{"n_head": 12, "head_dim": 32, "vocab_size": 2048, "activation": "squared_relu", "norm_eps": 1e-06, "positions": "rope", "rope_fraction": 0.25, "tie_embeddings": "early", "init_std_o": 0.0, "init_std_up": 0.0286, "init_std_down": 0.0, "lr_head": 0.0127, "decay_fraction": 1.0, "decay_shape": "cos", "dataset": "wikipedia_en"}
Each number is 128 + 24 x the weight over the matrix's rms, rounded and kept within 0 to 255. Layers, rows and columns count from 0.

# layer 6 MLP down (transposed), 576x192, rms 0.174, rows 230-247, columns 0-191
[[ 99 114 100 163 143 176 127 147 145 154 125 120 167 137 110 113 157 124 171 113 123 114  96 123 149 133 145 192 103 126 118 144 108  85 154 149  87 133 127 129 122  98 135 107 120 157  98 141 135 112 121  83 124 110 138  92 156 137 179 129  85 134 146 103  95 139 127 131 100 170 126 155 134 171 106 116 141 130 139 121 167 156  85 160 146 134  85 121 106 120  93 128 137 102 146 122 179 188 136 124 146 112 127 117 113 151 155 162 128 118 151 129 137  84 109  90 140 124 152 157  87 146  87 130  83 157 130 166 158 100  88 128 149 114 169 153 160 126 121 139 162 161 122 141 101 125 115 149 159 153 113 114 115 141 127 111 113 156 141 126 152 102 112 111 105 137 164 126  94 139  94 152 122 116 148 114 168 110 116 164 164 188 180  74  94 156 141 120 114 129 151 146]
 [140 151 105 121 141 167 123 123 124 122 109 105 147  99 137 103 139 135 162 126 142  94 128 114 137 113 164 166 146 109 105 176 109 158 165 138 112  86  98 207  84  99  70 127 139 122 125 122 142 182 114 137 118 118 113  81 137  88 139  85 144 120 204 122 145 125 124 146 173 101 170 172 132 157 106 143 114  89 125 149  86 137 149 151 144 141 155 118 113 132 112 137  95 106 190 128 142 161 141 173  96 155 107 134 111 113 138 110 108 127 138 112 117  81 123 172 167 120 129 113 132 117 133 106 146 152 121 133 112 130 150 104 140 146 136 122 152 123 157 153 111 110 144 149 136 152 119 116 117 144 141 120 141 118 101 111 177 138 121 119  88 152  96 166 129  67 117 121 152  96 156 138 125 145 132 128 139 119 159 166 148 114  99 123 103 157 104 140 135 107 140 121]
 [143 136 107 118 151 117 136 109 140  95 125 130 103  85 146 151 139 114 125 117 103 109 145 125 149 124 115 105 104 123 135 147 107 161 143 145 102  98 152 163  88  81 151 130  96 129 161 142 132 110 147 153 132 140  97 128  64 107 169 163 140 111 132 160 130 108 160 128 145 145 153  86 175 156 170 147 134 128 132 144 142 135 128 115 119 162 112 147 142  64 154  97 142 123 110 162 119  91 103 183 113 122 124  91  96 134 115 154 111 166 142 129 133 130 124 108 118 140 121  94 121 130 162 134 107 112 124 155 126 143 132  99 136 100 161 141 104 121 137 112 131 130 156 150 117 121 117  89 113 109  93 107 133 156 136 141 111 124 131 108 182  93  93 110 125 149 118 143 136 102 104 117  86 122 128 147 112 157 175 164 123 106 149 109 156 120 134 106 140 139 111 121]
 [122 178 102 155 157 105 124 122 123 152 134 139 162  90 149 128 117 160 119 130 146 130 119 147 121 123 121 132 115 141 128 134 123 103 171  84 136 148 141 138 142 140 118 132 158 106 117  97  84 108 126 124 130 106  91 148 124  82 153  80 116 104 140 112 116 139 114 118 108 130 131 137 126 126 136 156 100 179  78 141  98 127 120 124 153 129 113 149 159 127 110 142 140 156 127 114 117 108 112 118  76 102 105 128 141 115 140 102 122 168  75 106 126 139 148  76  92  98 117 138 100  69 136 154 147 130 187 122 176 176 177 122 145  90 162 140 148 127 120 108 141 157 162 121  95 105 145 122 139 131 121  82 135 143 114 125  68 160 137 127  93 120 156 135 142 181  89 131 160 122 131 147  95 115 144  94 117 137 107 148 182 101 138 117 144 109 119 119 149 111 111 134]
 [164 171 128 148 114  95 118 143 173 105 128  91 126 109 141 162 107 128 107 136 174 141 122 131 155 142 140 139 118 152 142 148 151 122 127 126 105 184  93 107  89 130 126 134 122 131 121 133 126 101 173 106 120 167 128 125 157 163 107 149 145 112  91 104 144 146 110 138 188  91 137 146 163 171 104  71 152 130 141 118 141  88 132 113 150 100 120 130 109 107 134 111 125  87 136 112  93 144 187  88 134 123 118 111 106 146  94 152 133 108  97 126 131 118 142 112 135 127 113 131 135 155 152 116 153 132 166 126 142 162 117  98 131 158 116 157 162  95 113 140 141 117 142  99 119 119 105 174  90 154 115  86 152 146 144 140 133 117 123 161 124 151 122 150 147 119 179 152 113 130 100 148 122 126  88 117 147 124  96 108 144 153 141 140 130  94 147 131  91 116 150 156]
 [102 124 111 115 168  95 120 144 115 117 151 122 147 119 136 155 119 140  78 148 126 108 112 162 131 146 112 154 147 115 126 124 125 130 162 119 116 143 114 109 132 138 111 140 150  73 125 160 137 123  96 148 147 103 130 113  90 130 111 139 116 180 136 124 146 135 158 113 112 120 152 143 132 140 165 143 154 136 147 156 115 101  94 150 122 130 151 127 158 136 133 113 161 125 114 123 156 154 147 119 111 139 130 114 144 157 122 128 132 135 129 154 130 112 145 173 112  98 124 106 135 162 116 161 100 121 156 105 104 125 117 127 128 110  98 143 162 152  86 113 124 119 143 147 130  80 137 127 119 151 169 138 160  93 142 134 114 147 100 136 183 128 117 152 151 100 128 141  80 142 123 127 104 172 172 113 148 119 107 129 126 127  69 110 130 126 154 135  73  95 157 123]
 [111  91 105 116 164 113 160 127 131 123 158 109 123 127 101 164 137 140 137  92 131 143 129 132 154 149 135 149 140  99 116 130 132 105  92 110 140  89 103 117 150 120 138 134  87 123 135 129 143 151 105  77 167 134 152 118 120 114 130 115 112 142 155 147 133 120 142 146 130 120 153 113 150 116 142 125 125 127 132 101 132 131 120 117  96 129 151 120  92 148 115 147 152 112 169  98 112 132 135  83 163 160 142 160 165  80 118 113 103 108 151 124 137 146 127 134 154 138 109 135 144 138 136 124 138 131 134  99 134 113 118 104 181 118 117 116 148 139 111 120 173 105 146 113 131  92 113 171 119 120 109 151 136  82 154 118 173 122 124 141 131 103 100  99 114 112 124 148 153 150  93 135 130 122 129 128 143 103 137 184 143 125 174 131  76 117 123 116 109 122  94 123]
 [125 167 118  92 124 133 110 133  87 125 145 183 143 168 132 114 140 131 116  96 163 146 121 135 130 137 108  59 128 125 144 178 124 114 153 125 119 115 119 113 133 167 136 164 118 156 152 153 132 145 126 123 138 127 106 109 113 118 109 144 131 130 107 121 137 110 119 150 139 148 101 166 146 160 131 116 122 128 116 113 109 106 120 100 136 131 112 158 107 127 134 178 117 107 107 154 128 106  98 191 162  98  94 107 151 138 139 123 156 137 136 125  95 115 170 131 117 157 128 122  97 120 133 129 144 156 130 113 129 137  72  78 106 127 131 122  90 156 139 113 127  97 128 141 127 173 163 137 145  98 156 164 150 122 184 127 113 121 144 134 119 143 146 152  89 128 102 163 146 162 140  87 158 155 129 123 113 146 134 115  98 140 147 138 153 143 134 139 163 113 121 118]
 [110  93 105 143 159 147 149 100 119 127 157 170 127 130 157  90  88  60 128 172 139 149 144  96 128  96 126 164 114 159 140 131 102 142 155 111 149 136 135 131 128 150 168 131 108 133  96 153 105 161 131  65 126 187  98 148  98 128 152 184 145 109 162 118 108 124 118 146 120 118 142 190 175 151 131 146 125 102 123  98 104 137 129  88 159 157 108 180 121 147 123  94 142  92 102 154 140 171 125 160 164 154 119 120  74 128 144 131 109 157 183  87 125  72 120  74 158 136 127 148 101 145 119 124  92 165 129 130 139 160 149 132 118 105 112 104  85 117 173 112 148  81 125 129 114 134 104 168 143 141  95 113 145 130 110 160  91 123 153 134 164 100 106  95  94 109 104 101 165  92 181 159 124 130 110 112 150 152 120 108 136 110 114 107 138 117 158 112 119 143  74  82]
 [ 94 113 100 130 158 123 138 129 112 114 154 140 117 160 150 114 105 164 185  96 120 136 114  94 155  88 144 122  96 170 121 134 143 155 129 133 126 136  98  85 104 144 114 114 121 122 143 143 115 129 140 101 143 121 157 103 118 158 144 148 158 139 154 142 162 131 139 124 119  94 172 147 125 112 147 150 114  84 132 107 120 112 107 123 116 147  97 124 133  87 105 145 175 139 137 122 165 147 125  94 151 113 118  91 116 119 137 111 118 145  87 129 110 108 104 138 143  92 172  96 131 131  93 109 114  91 117 154 150  88 128 144 144 141 115 144 126 145 120 170 128 119 147 137 172 138 113 127 110 145 105 132 135 119 133 148 115 121  63 132 134 136 112 163 127  89 119 152 122 146 138  86 121 135 155 160 149 149 159 123 141 121 136 133 164  87 109 139 123 143 101 113]
 [120 139  98 131  92 106 136 154 116 100 115 104 126 111  99 109 137  89 117 112 131 167 110 135  96 113 145 134 126 141 116 139 189 159 129 124 128 119 133 110 105 142 112 111 107 141 138 172 122 135 120 153 136 133 151 137 129 124 152 154 136 171 106 133 146 135 108  98 112 148 131 132 122 171 152 150 147 140 118 117 149 155 119 109 104 109 134 164 178  71 177 130 169 133 146 153 162 140  89 147 134 104 175 134 127 131 160 110 151 123 120 103 114 134 134 146 107 118 111 126  80 153 129 112 122  94  96 136 138 101 118 144 174 132 155 117 127 137 110 135 105 101 118 123 118 137 140 138  79 183 109 140 148 144 137 160 165 109 109 117 115 140 147 133  97 139 127 122 152 131 139 142 157 136 123 104 114 151 126 155 150 136  97 116 118 151 147 132 128  93 156 130]
 [166 148 115 152 109 127 113 122 115  97 157 146 125  98 104 131  94 113 138 106 146 136 110 116 169 131 145 139 114 150  73 114 189 133 130 162 129 144 102 124 113 112 127  98 144 116 130 179 127 171 136 105 157 135 113 126 132 140 131 102 130 119 108 123 161 105 146 160 164  92 146 105 140 111 145 145 101 140 153 153  72 124 109 142 103  75 134 111  71 110 141 165 167 142 131 123  78  97 140 114  94 139 109 116 132 129 178 133 153 135 150 118 124 142 134 119 123 137 106 110 133 102 112 127  74 130 133 134 149 153 109 124 152 128 119 160 135 139  86 173 123 128 121 115 161 114 153 140 133 177 163  97  78 160  98 156 117 153 110  92 135 132 139 105 119 127 136 146 104 123  94 126 129  85 124 107 156 163  94 158 117 146 148 144 125 114 114 122 140 124 159 149]
 [143 147 144 126 120 124 121 184 145 138 117 137 124 105 169 123 117 155 139 141 122 120  72 112 151  89 129 142 146 168 128 183 126 144 115 152 140 122 142 127 104 116 145 145 110 143 143 162 150 143 124 100 147 142 142 196  81 146 143 132 160 119 172 107 148 173 122 114 135 125 158 102 118 167 139 143 157  87 132 159 138 123 138 175 124 151 121 104 120 112  70  91 104 128 102 120 124  91 129 144  79 169 122 134 100 117 145  91 142  95 138 119 142 132 104 127 116 125  93  78 142 143 132 143 113 132 105 176 114 116 137 110 148 146 104 158 124  90 104 114 136  75 112 129 168 144  89 134 111 128 134 128 183 161  97  98 115 176 122 111  95 120 142  83  99 123  92  74 158 153 134 119 134 146 167  89  80  64  84 120 133 157 163 126 131 129  99  92 117 134 121 164]
 [114 159 134 142  98 129 170 158 138 134 132 105 132 145 130 119 135 100 123  99 129 112 107 150 111 107 113 178 114 156 155  85 107 118 113 133 164 123 118 140 116  86 118 139  96 107 105 141 162 124 117 124 142 156 158 138 152 112 112  77 173 141  98 150 156 151 153 100 106 176 150 124 104  91 124 126 170 111 110  87 147 129 101 131 111 176 114 147 134 158 121 103 127 128 122 100 142 175  96 140 161 155 132 119 188  81 140 125 103 130 128 133 137 102 160 133 109 148 129 156 108 139 132 169  94 120 131  95 116 154 106 147 120 137 163  97 110 137 133 145 103 172 119  95 128 118 119 117 122 119 144 172 125 139 112 145 119 121 141 123  82 134 135 147  96 160 132  92 159 142 123 135 111  74 163 164  97 104 151 108 141  84 133 120 135 104 143  77 116 169 153  85]
 [139 141 132 118 136  85 125 108 122 148 142 177  85 142 123 106 163 109 125 132 145 125 136 100 145 144 156 139 155 141  91 102 138  91 151 130 132 183 113 172 200 189 111 119 159 142  77 114 115 128  80  75 116 119  95  95 137 132 112 118 117 108 161 152 152 140 107 144 114 125 151  94 118  95 101 118 118 141 131 179 162  97 150 168  95 140 182 123 130 155 147  63 125 168 162 118 137 132 134 105 142 118 161 106 151 153 122 101 137 145 115 126 151 103 111 112 120 147 106 120 147 109  94 130 115 100 129  87 119 135 173 114 146 103 125  89 108 145 142 128 110 130 149 119 127 114 110 141 121 141 166  95 148 110 135 129 118 117 121 129 123 136 119 110 136 207 124 102 136 113 192 139 155 138 176 102 112 148 168 114 104 139 104 112 138 136 170 130 124 167 141 102]
 [110  97 138 101 133 132 143 135 139 160 151 125 125 135 161 123 117 126  90 134 121 155  69 137 139 142 138 175 144 131 154 122 106 173 134 136 145 125 154 156 119 126 130 144 137 109 151 115 133 100 145 123 139 133 158 121 137  97 102 124 114 100  97 107 173 135 168 121 133  93 127 111 127 128 153 135 124 141 122 132 122 147 111 140 135 133 130 115 121 136 160 113 124 134 167 132 115  97 125 136 150 113  98 110 123  93 172 135 127 149 146 153 167 140 156 153 110 164 133 148 149 159 144 127 132 115 162 122 101 129 124 116 109 115 151 118 153 153 147 151  87 106 158 137 156 123 111 138 125 100 129 163 126 124 149 133 105 127 161 100 153 143 128 102 112 121 122 149 109 141 167 116 153 126 138 134 149 167 106 117  66 131 128  91  96 124 138 143 148 173 137 129]
 [118 126 131  93 130 119  45 179  28  94 176 115 150 142 128 125 127 129 125 130 136 140 150  62 103 107 166 110 133  79 138 164 102 119 140 137 103 112 124 118 145 134 121 112 136 176 104 115 137 145 111 154 151 103 122 134 136 117 108  96 136  83 138 126 111 138 154 119 119 151 125 140 172 131 105 104 178 113 118 170 159 114 167 137 131 102 131 123 103 152 160  93 166 168 127 112 133 138 142 112 119 111 123 147 103 127  91 140 153 118 112 127 115 123 129 141 154 118 137 110 146 111 126 104 121 155 117 118 122 125 137 115 128 146 127 140 120 152 109  97 113  97 133 153 130 136  87 116 130 138 130 127 177 103 129 171 143 117 128 124 107 138 151 130 144 130  92 140 135 150 146 133 121 108 152 167 151 118 134 106 117 136  86 131 115 155 121 166 138 164 117 113]
 [123 124 168  99  75 112 154 148 117 141 108 114 112 132 121 136  99  92 148 110 117  91 118  89 142  80 119 122 134 131 152  59 144 150 127 120 126  96 112 133 132 131 178 161 121 121 147  98 121  88 134 107 143 127 140 137 145 121  96 103  95 117 177 154 129  80 175 133 146 120 140 159 130  91 153 141 134 151 120 117  86  83 109 169 149  95 153 135 175 123 126 120 163 156 144 147 100 105 130  82 113 103 123 129 108 118 133 116 148 165 130 132 136 142 124 113 128 110 119 150 136 133 130 150 105  84  95 124 134 145 140 125 114 129 145 127 116 118 121  68  95 161 160 116  99 142 132 117  92 146 133 128 103 142 138 153  99 127 135  95 105 116 165 116 126 112 135 119 136 103 152 117 101 128 131 109 152 120 146 111 185 150 125 126  99 113 137 164 124 102 118 106]]
# layer 6 MLP up, 576x192, rms 0.206, rows 231-248, columns 0-191
[[105 129 108  84 116  83 138 137 113 113 162 124 130 116 101 117 118 110  80 100 112 152 158 123 162 132  92 156 114 133  97 131 121 125 143 137 172  94  31 156 127 132  97 106 114 145 134 156 141 115 107 144  86 169 182 148 122  98  91 101 128 144 175 126  87 123 114 138 123 147 194 123 105  95 152  98 128  97 151 112 107 133 184 106 131 143 125 154 135 135  68 156 111 144 177 123 137 213 105 109 102 127 159 156  68 110 131 117 159 127 128 104 105 163 126 172 181 142 127 141 145 111 156 176 124 117 127 190  89  81 129 142 125 156 129  81 122 114 104 139 137 157 102 125 128 135  80  91 139  86 139 135 137 135 143 142 150 143 143 127 121  95 121 118 100 133 118 155 143 150 135 162 139  99 118 140 151 120 125 133 128 114 132 145 154 190 162  98 110 161 170 104]
 [114 130 140 147 137 115 197 119 150  98  88 138 128 122 129 142 125 136 114 107 142 134 163 131 144  71 106 119  99 126  98 107 154 126 159  86 128 102 139 135 116 141 146 138 110 122 133  94 149 169 112 123 133  82  95 112 131 124  98 122  92 122 116 146  72 108 131 126 132 108 134 143 132 127  41 126 113 134  96 118 165 102 138 115 125 124  84 166 136 137 119 125 108 153 114 129 138 130 143  93 107 116 112  80 109 146  86 160 110 140 123 105 118 115  97 119  98 127 112 189 119 130 146 118 169 125 138 137 118 113 129 106 129 142 126 143 118 103 102 157 128 149 140 111 133 101 156 102 102 127 112 120 127 136 129 108 130 116 122 173  66 152 112 107 121 112 110 152 139 154 132 126 101 101 116 116  97 105 165 148 181 122 141  91 109 149 137 101 125 116 135 125]
 [155 120 122 148 133 144  91  93 172  91 139 170 122 116 165 120 140 156 102 127 140 156 144 129 129 158 168 103 122 133 120 152 117 120 119 110 195 151 146 128 132 119 142 124 123 124 129  86 171 103 118 143  71 109 147 143 126 141 102  93  90 145  75  90 140 149 141 129 158 130 114 127 129 123 121 129 115 129  70 115 128 150 162 164 121 104 115 152 138 117  33 138 149 139 125 131  99  98 162 158 145  92 119 111 141  97 113 117 145 144 119 146 125 122 117 147 125 146 108 124 134 184 144 131 127 120 144 136 162 137  80 131 111  94  95 153 107 124 130 119 114 114 136 105 129 125 130 181 138 128  76 121 135 115 141 110 121 104 148 156 137 117 138  96 142 144 118 142 152 141 136 116 104  46 113 133 168 133 142 119 140 148 130 130  56 196 126 140 148 176 127 144]
 [ 98  92  80 104 108 129 144 126 144 125 120 145 143  78  95 144 150 110 109 114 101 120 149 127 124 126 147 155 108 123 139 110 189 121 164 125 146  94 157 128 104 138 126 118 147 113 109 146 161 149 158  79 137 103 118 105 154 123 101  91  91 125 140 124 128 127 138 145 112 190 104 102 126 157 113 118 130 167 138 142 159 134 165 129 138 120 112 101 119 125 163 131 123 145 126  98 125 107 104  88 114 140 172 162  97 155 145 142 165 124 142 130 136 113 105 147 115  95 165 168 118 142  81 105 186 141 158 119 164 105 115 186  94 145 114 118 139 104 154 121 146 129 155 163 134 141  87 135 148 168 158 142 133 152 102 127 109 152 118 169 104 103  89 114  87 106  96 114 160 113 113 109 126 112 119  97 153 124 102  98 120  92 102 147  98 140 136 114 136 153 106 135]
 [155 110 145 121 138 139 164 160 163 111  73 119 128 146 162 127 107 151 112 102 137 120  95 135 150 125 166 135  93 104 146 150 109 134 130 109 128 107 149 120  94 154 155 147 165 104 112 118 142 131  97 113 160 139 147 145 116 117 144 108 145 122 166 148 174 144 121 122 133 113 148  89 130 118 141 155 163 105 140 127 147 136 149 138 120 136 131 146 125 145 114 123 148  75 151 172 130 153 163 160 115 121 114 128 153 120 151 135 104 134 119 134 110 108 105 146 111 137 133 125 112 147 181 103 116 158 118 135 153  98  90 139 105  94 155 114 110 121  99 111 111 105 132 155 111  93 138 162 148 112 146 122 132 171 106  79 126 110 131 105 157 115 152 142 111 137  80 128  88 129 137 125 160 149 123  82 110 109 144 155 134 109 104 128 129 136  88 117  98 112 154 123]
 [103 115  93 130  88 108 143 125 157 104 158 137  86 129 109 105 110 169  96  98 134 133 115 103 106 143  83 134  93  96 104 127  86 112 112 106 173 148 137 172 123 133 114 100 131 167  89 137 146 121 133 106  94 185 142 121 122 115 150 132  92 129 124 153 114  89 127 149 129 139 132 101  97 123 139 117 122 158 103 106 118 147 145 139 152  64 153 134 143 157 113 135 125 154 146 126 134 131  84 147 127 104 135 155 122 123 120  96 145 131 127 149 176 117 137 141 132 162 129 101 148  86 131 153 123 131 100 103 142 112 134 110 170 162 137 137 118 136  94 132  98 104 120 110 148  79 127 130 114 114 158 113 116 135 115 112 150 159 127 120 128 133 113 132 142 133  89 107 155 112 151 108 120 130 131 118 131  75 104 172 122 135 115 108 114  71 135 114 138 174 149 149]
 [121 121 101 137 114 116 149 143 128 109 149 138 107 138 112 172 128 146  61 160 168 124 134 117  92 122 136  89 121  77 150 108 150 117 167 128 166  84  94 129 139 135  97 129 113 123 145 128 133 146 109  80 124 150 137  91 116 137  50 115 112  96 119 129 147 191 113 139  92 135 151 102 131 195 102 173 171 154 181  87 119 128 116 142 124 132 154 142 137 123 101 155 134 113 129 100 141 117 105 130 107 143 108 158 100 131  77 156 160 127 149 112 118 135 147 134 150 120 124 110 104 142 146 173 147 158 116  85 112 145 138 121 159 138  99 152 133 131 130 136 108 182  99 148 128 140 136 162 120 162 106 152 122 143 157 103 135 159 119 154 136 138 181 136 104 108 123 128 129 123  92 102 157 112 126 171 124 142 126 138 167 166 137 140 179 136 131 141 119 117 121 158]
 [148  93 117 144 115 119 119  82 120 112 136 161 115 116 131 124 117 129 132 139 125 102 119 112 174 153 122 139 165 148 146 143 103 123 111  83 111 126 126 104 134 143 162  67  67 204 136 138 206 117 144 102 114 175 122 147 152 126 146 195 113 132 129 109  57  91 130 141 121 116 134 135  60 105 148 158 155 187 133 128 150 113  91 122 112 127 135 147 109 137  82 157 134 145  91 135 120 130 114 131 165 140  78 136 131 119 160 108 185 109 124 118 113  98 132 113 141 130 149 113 117  77 121  98  81 138  85  79 124 180 156  96 163  99 152 129 129 163 130 113 110 125 107  84 144 149 143 130 149 158 143 118  95  90 106 146  89 122 127 177 105 134  80 159 117 106 147 145 147 167  95 153  73 119 133 126 134 123 138 154 134 105 105 113 135 129  99 169 115 164 107 128]
 [123 105  95 144 162 149 150 122 120 127 145 102 136 162  92 116 127 148 137 154 118 116 159 111 157 134 129 135 139 130 144 114 107 121 148 111 152 131  99 130 126 120 129 110 116 129  95 121 121 106 115 120 134 112 139  86 160 135 151 156  93 116 106 135 137 141 128 151 108 133 131 153 115 130 148  95 112 151 149 105 123 134 133 106 106 141 150 136 126  97 159 128 139 107 163 132 142 115 117 107 161 137 150 111 121 106 121  99 108 130 104 113 132 159 110 136 114 112 118  98 146  72 138  99 154 117 139 129 168 116 104 126 119 164 167 114 133 145 123 111 131 148 130 112 137 172 115 118 137 137 102 141 165  64 142 146 127 160  94 105 131 117 155 159  95 135 142 138  93 118  91 119  83 125 159 155 113  97 145  72 148 137 115 137 156 122 150 155 126 119  72 117]
 [148  94 129 154 101 105 170 143 136  92 141 107 122 150 108 118 137 124 118 151 101 130 122 144 141 143 155  91 152 115 131 141 113 135 147 139 159 113 166 121 146  94 124 136 116 123 167 105 149  99 103 138 162 121 109 174 122  98 125 169 149 123 108 123 110 107 140 126 119 108  96  97  91 126 109 100 153 115 134 119 105 147 168 115 142 146 110 144 184 107 126 157 104 125 108 124 115 155 134 117 162 140 133 103  78 122 120 120 117 144 104  97 121 147 154 116 117 140 169 128 116 166 142 144 134  64 149 102 104 124 132 139 107 108 148 140 154 125 152 134 111 136 112 134  98  90 125 134 165 135 143 152 129 106 166 135 156 123 119  95 147 142 114 120 150 127 140 153 127 150  87 153 145 140 125 135 119 133 120 193 129  76 112 126 140 179 101 146 137 128 107 104]
 [112 123 144 132 120  90 111 127 166 110 122 153 172 116 156 118 140 151 109 156 148 109 152 112  83 119  90 123 107 101  79 138 118 139 136 122 103 119 147 113 174 105 117 150 103 113 152 115 123 125 153  98 107 128 134 152 143 145 102 113 102  95 122 133 107 128 115 137 137  98  98 138 101 158 103 105 102 122 105 132 179  76  96  95 118  97 115 115 126 128 116 111 141 134 129 148 116 114  71 159 143 101 171 117 126 109 143  98  97 128  93 129 112 154 132 135 149 103 117 118 130 124 100 135 154 132 104 112 147 124 151 125 106 148 152 133 112 132 106 151 127 113 138 113 121 127 134 108 147 104 151 147 131 134  84 113 121  84  96 141 141 124 157 157 137  99 157  90 114 154 145 152 126 125 137 105  69 118  93 152 152 121 150 135 151 136 145 147  80 122  92 114]
 [117 113 125 160  78 101 135 139 132  87 131 139 118 140 157 123 135 144 146 111 110 151 146 132 110  99 137 108 165 138 115 191 116 124 142 127 122  74 139  89 143 115  99 132 136 109 132 117 109  76 159  94 121 139 150 116 114 149 137 146 133 199  75 131  96 130 137 130  69 128 148 136 130 133  96  92 169 159  85  95  76 131 140 111 147 125 156 182 115  86 108 185 135  93 168 170  82 126  77 136 142 175 159 144 115 125 126 150 156  90 142 150 157 100 102 116  85 163 122 113 162 114 112 159 206 155 123  90 161 144 107 157 115 102  85 138  85 145  97 131 165  93 109 130 152 116  92  84 159 114 147 152 136 166 129 114 170 119 115 146 124 105 142  90 138 136 127 163 232 123  75 123  86  96 103  49  96  95 152 140 144  77 133 132 107 150 102 139 103 165 178 151]
 [127 107 121 140 145 123 117 129 123 118  99 117 116 121 139 142 126 131 138 136 148 173 105 123 128 156 135 127 133 112 112 126 120 126 127 172 124 105 142 110 101 138 149 126 161  99 127 115 116 152 129 124 127  81 116 133 108 132 170 154 124 144 122 116 161 164 109 178 110  94 149 124 157 138 139 120 114 109 109 144 146  80 129  81 140 101 100 143 145 110 112 132  97 147 132 156 114  84 149 119 133  97  99 138  95 146 103 119 105 124 134 114 115 183 122  86 148 119 130 151 154 123 134 107 139 125 155 143  98 133 119 130 124 113 122 120 104 126 135 132 121 107 105 141  99 131 124 131 157 135 119  90 107 113 129 142  97 106 123 115 135  92 114 117 154 121 128 129 115 166 124 158 147 142 106  80 156 140 146 117 129 145  84 121 189 143 105 176  96  95 122 157]
 [ 88 116 136 127 122 170 114 183 110 113 157 136 101 103 109 128 137 105 103 154 126 141 112 101 120 149  94 150 130 141 100  91 125 110 139 103 111 132  82 124 138 120 116 149 121 107 107 120 101 170 127 114  80 146 151 110 133 148 128 131 132 135 155 122 125 165 109 128 106 103 142 139 121 103 176 113 161 199 142 143 133 145 100 153 159 116 169 180 123 116 130 165 112  97  98 119 113 154  86 102 136 141 108  87 105 143 153 111  94 142 155 110 149 133 152  97 109 122 156 141 135 132  91 119 126  99 160 125 143 154 132 150 133 145  94 164 137 121 115  90 154 158 139 120 123 163 102 124 121  61  97 166 157 132 122 168 112 127 121 115 120 136 111 115 170 138 146 165 103  99 157  57 114 104 120 135 142  94 131 111 106 103 138 112 116 154 138 147 119 111 156 133]
 [125 134  98 102 122 109 157 139 120  92 125 104 164 139 177  97 172  98 113 134 129 170 137 114 172 107 127 147 173  90 131  95 138 135 115 139 138 131 152 133 123 130 140 104 148 158  83 119 104  74 140 146 134 141 133  84 150 107 124 132 115  87 147 137 122 148 137 121 113 142 121 100 140 148 133 154 110 138 123 133 178 131 133 143 110 135 154 150 143 124 147 130 106 116 163 190 112 125  94 130 112 108 147  96 119 136 111 155 112 129 125  83 142 140 129 131 134  92 138 103 129  94 153 131 139 127 132  94  92 138 151 110  94 127 155 146 128 125 155 112  62 116 125 161 105 155 165 136 109 137 156 167 119 109 136 138 158 163 155  87 128  81 136 139 163 133 120 133 135 124 130 121 141 130 167 116 111 121 133  97 149 129 121  96 139 100 156 101 125 131 174 166]
 [ 95 118 105 123 137 134 124 112 136  99 146 139 169 128  91  96 131 123 130 163 124 151 146 151 124 130 160 157 109 134 171 191 109 131 125 127 145 111  79 168 128 152  58 106 136 159 133 128 150  95 134 130 139 117 166  94  85  87 113 139 134 130 120 165 128 155 114 124 115  91  98 102 145 118  73 144 133 148 131 116 156 105 132 147 130  85  88 128 133 106 115 131  72 156 116 135 128 134 123 122 113 138  52 103 145  81 165 130 145 131  88 118 127 141 112 105 119  89 168  83 151 140 119 102 144 189 101 108 179  90 161 110  94  98  77 115 104 130 145 116 166 115 132 150 145  82 140 156 142 165 114 171 112 132 121 153 116 123 133 116 103 101 159 150 107 131 123 154 134  89 138 184 115  85 117 176 117 152 136 134 102 118 126 104 126 185 111 106 133 157 140 165]
 [153 104 114 120  74 119 111 115 156 130 147 125 141 107 150  88 140  98 181  88 113 116  93 154 120 148 156 113 164  90 152 154 122 115 122  92 100 100 124 127 127 128 140 126  76 129 121 134 122 109 128 112 142 148 152 158 134 175 146 168 116 124 154 151 129 108 133 193 140 121 104 200  97 117 137 131 117 108 110 157 130 109 109 117 124 142 154 114 149 159  93 178 135 127 117 123 162 120 137 115 154 130 141 156 138 143 121 181 104 164 101 137  98 139  84 136 106 130 105 125 148 119 110 113 157 102 110 143 125 133 129  97  88 123 117 121 130 127 114 104 148 122 140 133 129 149 100 147 103 146 122 144 121 140 149 162  88 158 148 149 100 111 151 140 116 133 146 131 150 161 166 133  84 152 120 108 108 120 131 171 124 136 122  78 134 112 140 143 120 145 136 134]
 [144  80  96 141 138 127  94 141 139 147 137  86 150 137 115 132 121 196 131 128 135 155 151 156 163 133 101 102 135 133 127  95 147 124 158 154 132 143 147  91  67 147 148 125 144  99 151 136 134 150  51 141 155 139  98 152 153 114 153  87 107 118  99 130 139 151  84 132 137 165 177 138 126 138 147 142 127 105 132 115  94 126 148 132 124 124 124 132 110 136 116 131 178 128  96 170 115 130 138 111 111 115 132 137 120 150 156  98 169 143 141 116 128 123 144 157 124 116 128 178 150 121  96 120  99 146 119 115 102 141 149 126 141  84 126 149 138 101 122 101 121  87 118 154 149 149 128 134 101 166 156  99 114  78 119 113 147 139 154 105 123 133 168 127 119 126 123 150 132 146 156 141 119 123 117 144 139  84 121 119  93 130  96 140 115 142 151 143 142 130 149 138]]